Each number is 50 + 12 x the weight over the matrix's rms, rounded and kept within 0 to 99. Layers, rows and columns count from 0.

# down: layer 4 MLP down (transposed), 256x64, rms 0.0664, rows 118-134, columns 0-63
# gate: layer 4 MLP gate, 256x64, rms 0.282, rows 119-134, columns 0-63
# up: layer 4 MLP up, 256x64, rms 0.286, rows 119-134, columns 0-63
down118:45 48 57 48 47 44 37 66 73 66 61 36 49 52 55 56 81 52 53 50 47 36 76 57 51 45 39 48 36 56 44 39 50 66 65 64 51 37 56 48 64 51 55 69 69 48 45 35 49 48 55 51 36 61 57 45 53 57 57 36 51 53 68 31
gate119:59 51 48 60 51 59 57 37 52 47 54 72 35 48 41 44 32 59 43 46 41 45 38 57 64 38 25 63 66 55 62 66 35 57 18 52 56 32 54 20 62 36 52 35 42 76 58 42 51 55 56 54 70 51 64 62 41 49 67 12 63 55 57 53
up119:40 52 29 55 35 54 65 51 55 46 66 59 43 56 36 52 59 54 56 54 55 47 35 58 47 50 49 34 38 51 54 40 39 65 43 63 58 45 56 36 36 45 62 55 38 61 37 40 55 48 52 45 50 22 48 30 31 70 41 35 48 47 62 68
down119:60 43 52 58 55 51 40 38 30 45 44 63 57 46 61 37 50 47 48 50 31 37 39 46 41 51 50 42 70 51 50 31 59 67 46 68 55 33 53 31 38 41 41 55 39 45 55 42 64 46 46 56 73 46 52 22 55 49 44 70 45 50 60 57
gate120:31 56 47 42 20 49 52 65 50 52 32 69 49 59 62 45 52 54 43 47 55 57 54 62 46 72 48 47 55 45 41 55 60 54 41 50 43 67 61 48 39 41 53 68 49 45 32 32 57 73 40 40 44 48 49 52 51 67 74 34 62 78 55 43
up120:35 30 36 62 44 45 28 33 47 35 46 36 67 47 54 43 62 41 66 53 57 72 63 56 54 34 54 45 57 51 52 58 44 38 48 28 57 79 59 42 69 58 54 68 42 49 60 76 24 43 44 35 68 43 58 59 51 30 61 25 47 33 52 51
down120:65 57 46 70 48 68 71 45 58 55 49 35 65 57 42 51 42 49 56 51 45 31 52 42 69 28 70 57 45 67 43 73 48 44 56 61 49 39 56 63 61 62 43 56 43 36 45 73 54 47 47 51 62 46 31 54 47 44 33 25 64 56 35 39
gate121:50 47 23 57 60 49 65 51 39 18 68 49 55 41 64 68 38 53 64 40 49 73 69 62 56 52 40 45 56 64 66 62 63 50 42 51 34 45 51 55 54 52 41 44 54 63 45 62 39 47 47 59 40 53 54 52 52 45 62 44 58 59 43 41
up121:62 55 65 49 41 27 50 51 61 77 39 46 49 53 29 60 53 59 40 50 31 47 41 56 51 34 37 48 36 48 44 44 46 60 42 31 52 64 48 62 48 61 60 56 65 53 48 47 70 35 66 38 60 52 33 49 44 65 44 40 39 21 58 43
down121:51 47 64 51 34 50 45 50 77 74 47 46 43 56 43 43 50 56 57 48 44 49 33 60 50 46 63 39 47 49 50 70 36 48 39 59 41 79 54 58 66 57 46 64 56 55 55 66 49 60 65 53 52 25 28 40 47 63 33 38 60 57 68 48
gate122:47 41 44 51 56 37 56 37 41 56 60 72 06 40 27 62 45 40 45 64 48 55 31 56 33 37 53 44 57 69 68 60 58 76 42 45 23 58 08 41 61 60 56 21 49 56 45 35 49 44 50 44 55 40 42 31 46 52 44 41 54 31 55 52
up122:34 55 52 39 54 49 26 43 56 36 58 48 56 61 70 38 55 69 48 43 30 44 58 58 57 23 55 52 48 42 44 30 50 25 40 56 68 51 61 78 66 61 53 44 67 62 67 43 50 72 55 50 58 61 64 66 68 29 57 63 72 53 42 29
down122:66 15 57 70 48 60 40 53 47 53 52 51 29 84 60 29 59 62 65 52 39 67 62 57 63 44 57 61 58 53 40 64 61 40 79 41 48 43 54 27 57 30 51 48 41 36 50 61 28 50 46 52 51 57 50 65 64 63 56 53 70 54 46 50
gate123:57 51 56 23 37 52 36 43 29 55 60 55 48 62 79 56 31 67 55 53 38 40 62 46 44 40 55 53 28 58 36 28 45 54 54 51 29 38 52 35 55 60 56 63 52 48 58 33 36 44 46 60 42 54 54 53 61 42 54 39 51 62 59 40
up123:72 39 51 49 55 55 66 48 76 39 43 46 22 63 28 33 45 65 42 36 47 39 48 59 46 66 56 28 50 43 31 66 62 33 55 40 53 57 60 58 36 56 40 48 63 59 41 59 37 34 57 25 58 57 52 44 56 45 64 56 39 44 59 86
down123:47 71 71 32 24 37 47 62 36 60 60 50 66 53 42 60 31 61 48 40 71 60 67 51 56 44 56 68 46 46 42 23 48 47 28 71 42 55 48 52 63 42 64 39 75 69 72 42 72 42 56 57 54 56 43 60 40 55 45 51 50 52 61 24
gate124:49 50 41 40 60 51 74 58 53 39 55 62 47 66 50 49 29 41 43 44 32 45 66 44 31 59 51 46 48 65 45 42 47 31 48 36 64 42 47 52 48 49 53 82 57 72 49 51 43 50 70 52 67 37 40 46 42 41 70 48 38 38 57 42
up124:60 39 50 52 47 56 21 40 43 42 47 44 54 36 44 19 67 60 68 58 50 36 38 63 48 44 60 44 37 42 66 58 50 59 41 64 44 56 45 64 54 48 55 32 46 30 59 58 61 43 48 61 46 45 53 57 44 47 41 56 50 64 61 51
down124:46 34 55 44 51 48 27 58 70 64 52 41 46 39 44 61 65 54 40 45 45 48 42 76 82 55 53 37 48 64 55 48 38 69 56 76 38 60 48 46 40 58 52 52 46 49 37 42 57 42 57 46 67 59 52 43 55 43 55 58 46 44 59 43
gate125:37 50 40 50 56 35 63 55 59 48 41 55 49 58 53 35 47 49 43 58 52 60 39 60 47 49 74 34 42 60 69 59 64 66 76 47 48 37 60 50 70 56 54 49 56 46 61 70 28 04 47 58 46 58 58 38 36 34 59 49 54 54 66 50
up125:56 54 15 43 50 60 33 61 53 56 75 36 42 57 54 08 49 61 54 43 24 56 77 45 41 56 72 45 54 37 58 60 52 56 61 39 44 75 42 48 54 43 47 45 67 63 30 58 60 51 29 62 34 40 58 74 50 44 45 52 42 36 72 45
down125:51 58 76 50 56 45 51 43 56 58 32 69 49 71 36 78 29 59 66 61 60 31 52 70 62 46 46 79 53 57 48 31 51 53 54 56 50 36 42 46 74 57 65 38 49 40 53 66 45 50 59 40 65 31 47 41 39 81 35 73 71 61 26 52
gate126:56 49 58 30 34 65 51 45 37 50 54 62 42 53 63 57 47 81 57 53 73 62 65 31 57 52 62 65 59 37 59 37 46 50 44 53 40 70 61 37 45 56 40 46 43 39 57 44 35 39 43 43 55 66 38 55 50 36 49 47 47 60 51 55
up126:41 50 57 47 55 48 49 57 33 52 56 56 41 70 58 60 43 67 66 47 63 67 58 30 63 37 53 46 51 47 44 39 47 46 51 44 70 79 50 54 72 50 45 53 46 50 46 49 47 51 31 47 47 75 44 42 57 51 46 19 68 60 44 70
down126:57 53 46 47 52 47 46 69 43 33 41 36 53 30 68 50 43 67 51 66 37 50 50 76 38 60 42 74 62 38 32 69 34 65 50 61 56 23 63 44 52 52 52 43 47 30 56 46 43 68 40 42 48 56 65 44 59 37 46 50 40 52 56 43
gate127:44 71 57 55 45 65 36 57 37 48 44 32 67 69 68 58 40 39 58 44 48 45 57 50 45 54 62 40 43 56 27 30 59 56 31 63 58 42 47 35 36 41 57 43 48 36 44 61 55 29 60 59 41 71 63 56 32 43 44 53 65 57 46 67
up127:59 45 45 50 40 49 48 53 40 43 58 65 34 71 53 30 60 46 50 42 59 65 50 45 39 56 52 80 59 50 79 74 52 52 67 49 57 44 39 69 49 56 69 60 58 49 51 46 37 52 52 18 54 62 61 19 80 41 36 52 40 41 51 26
down127:46 28 60 61 18 63 67 37 64 52 73 48 46 30 51 54 59 37 66 24 60 47 61 61 55 63 70 42 52 48 46 44 62 49 56 59 27 65 57 66 57 45 38 64 65 77 69 50 39 50 47 47 44 63 50 33 45 58 45 55 52 53 21 50
gate128:46 58 55 50 44 61 55 51 39 49 49 46 58 64 57 44 46 44 46 68 54 54 38 43 44 46 44 33 60 54 44 61 30 37 45 38 41 38 42 46 68 59 40 73 54 44 63 81 40 47 49 35 75 39 72 49 52 63 33 46 47 78 24 48
up128:47 27 54 55 51 61 58 42 54 53 52 54 43 23 38 34 59 60 61 49 52 58 65 37 61 48 52 56 57 38 53 57 51 44 27 65 67 58 43 55 46 64 39 39 45 43 27 34 59 63 55 40 39 50 69 75 63 49 44 54 38 50 40 51
down128:46 47 65 51 34 52 46 64 44 46 57 42 59 50 54 50 51 78 45 39 12 49 47 72 53 47 60 40 57 52 61 59 49 58 57 56 62 47 68 38 62 41 58 60 43 50 38 51 25 40 67 73 43 49 43 57 39 52 62 37 50 66 68 46
gate129:42 50 41 32 49 53 50 48 61 37 73 51 45 33 44 59 30 31 31 53 46 46 62 56 52 40 49 42 68 67 24 29 43 51 44 45 59 41 47 47 84 57 62 62 48 63 52 49 37 50 58 54 44 47 28 34 51 56 57 43 50 35 55 54
up129:48 44 48 37 50 58 51 43 59 49 96 51 57 44 62 35 55 44 40 50 53 44 63 37 47 38 61 40 41 38 03 24 42 59 58 50 57 45 44 47 79 43 58 64 51 60 57 43 29 52 51 48 42 69 59 41 44 52 59 51 56 49 55 52
down129:41 46 33 59 44 27 59 58 46 79 48 54 83 22 37 50 34 51 36 42 68 50 43 38 49 59 36 51 50 27 55 48 36 45 53 48 32 47 59 60 64 55 57 56 36 50 44 34 59 43 45 58 36 70 62 62 75 58 51 33 54 50 26 47
gate130:58 24 57 51 60 56 34 39 64 51 78 51 52 47 57 50 59 69 40 47 36 72 61 55 45 49 55 50 39 71 37 25 43 80 55 51 61 49 48 42 55 54 41 51 38 40 54 45 54 64 46 67 47 57 38 47 55 56 60 44 42 41 56 69
up130:39 68 55 39 64 45 63 42 34 49 29 42 45 54 50 53 53 42 54 60 46 32 47 47 54 57 36 35 56 59 53 64 47 45 54 73 26 73 54 49 30 61 53 38 58 42 58 63 49 46 54 27 43 66 40 56 43 43 49 44 49 63 54 13
down130:46 61 32 39 43 59 36 56 71 52 52 56 51 46 60 45 47 56 31 32 54 70 41 53 59 55 63 65 31 59 44 42 33 64 38 52 67 49 51 47 53 45 48 43 46 44 47 57 52 53 49 59 23 45 44 50 44 42 64 42 39 35 40 75
gate131:47 64 51 37 43 65 41 71 56 51 57 32 43 33 51 65 48 21 55 48 54 44 45 47 74 36 55 56 44 40 50 40 43 45 43 53 56 41 51 35 74 69 48 57 49 51 43 30 42 60 61 70 59 42 43 32 46 27 64 57 38 41 61 74
up131:34 50 56 47 61 44 60 58 57 39 38 79 55 52 48 63 67 32 71 26 20 61 47 44 63 68 63 53 41 42 66 55 60 63 27 68 52 45 47 64 68 71 34 30 45 56 45 56 73 56 39 68 57 49 41 42 42 30 67 63 51 71 37 40
down131:74 34 78 68 39 36 58 51 36 40 30 45 40 57 39 30 46 61 33 50 51 53 62 41 46 50 42 38 59 56 69 68 61 51 50 53 66 48 49 48 22 54 45 61 61 38 55 47 40 68 41 30 35 83 54 53 49 66 47 69 47 35 61 55
gate132:34 57 61 44 46 60 57 54 58 62 40 62 66 42 83 59 38 45 59 49 40 53 32 42 46 64 53 54 61 50 66 53 40 57 56 42 39 52 40 49 64 54 54 54 50 50 37 34 51 65 44 52 40 57 59 71 59 59 56 56 56 63 51 53
up132:72 51 39 51 60 57 21 42 50 51 67 46 38 38 45 49 65 45 42 66 32 52 54 55 57 30 54 61 27 46 32 42 49 42 51 61 72 59 57 50 46 46 31 40 44 37 46 51 43 41 46 49 60 49 64 34 52 32 47 46 56 29 44 54
down132:62 60 50 58 37 51 46 52 50 73 35 46 33 46 50 43 56 45 46 29 64 55 44 32 45 43 53 38 39 48 76 76 37 53 75 62 44 58 39 50 49 54 52 41 46 50 28 42 71 55 50 35 45 45 58 60 48 56 44 62 52 68 53 62
gate133:46 50 46 60 44 49 54 65 32 38 48 60 36 51 48 35 33 56 20 60 25 52 30 52 37 58 47 64 49 54 70 51 53 50 29 45 38 52 36 32 48 72 50 55 58 34 60 65 44 26 56 51 20 48 57 48 38 71 63 39 56 58 63 54
up133:56 45 44 57 46 43 55 54 71 29 44 69 61 48 52 68 46 33 19 24 66 50 47 44 52 36 52 39 71 47 39 63 54 42 55 43 53 50 68 52 56 61 19 66 43 66 54 49 33 38 48 49 48 46 31 41 57 65 80 53 39 45 33 57
down133:57 61 46 81 46 73 42 44 46 48 41 49 62 60 44 56 64 54 53 54 26 59 48 57 63 50 55 50 75 80 40 59 61 66 62 33 38 65 35 28 49 41 43 42 43 38 51 37 70 58 42 41 47 53 49 70 57 54 61 55 19 46 45 61
gate134:42 29 35 28 46 45 15 48 50 43 40 62 36 56 47 45 42 62 77 41 34 43 58 23 33 48 68 64 36 61 61 46 58 35 54 35 44 43 58 63 53 60 68 42 40 66 62 57 58 37 59 63 46 39 62 28 44 58 54 28 52 64 36 65
up134:59 44 38 58 56 42 59 55 38 45 54 41 41 50 68 76 71 57 65 30 57 51 39 22 56 73 37 59 51 34 60 46 52 24 47 30 65 43 36 51 60 63 52 57 52 81 48 54 62 56 66 50 44 49 46 33 56 61 68 41 48 51 56 21
down134:51 56 69 55 46 47 49 29 55 36 60 46 31 43 50 58 62 63 64 46 66 28 56 40 45 65 56 37 45 44 52 65 36 55 69 26 33 38 56 57 67 44 66 49 65 23 52 37 49 70 70 41 27 43 52 42 44 38 56 34 49 68 31 49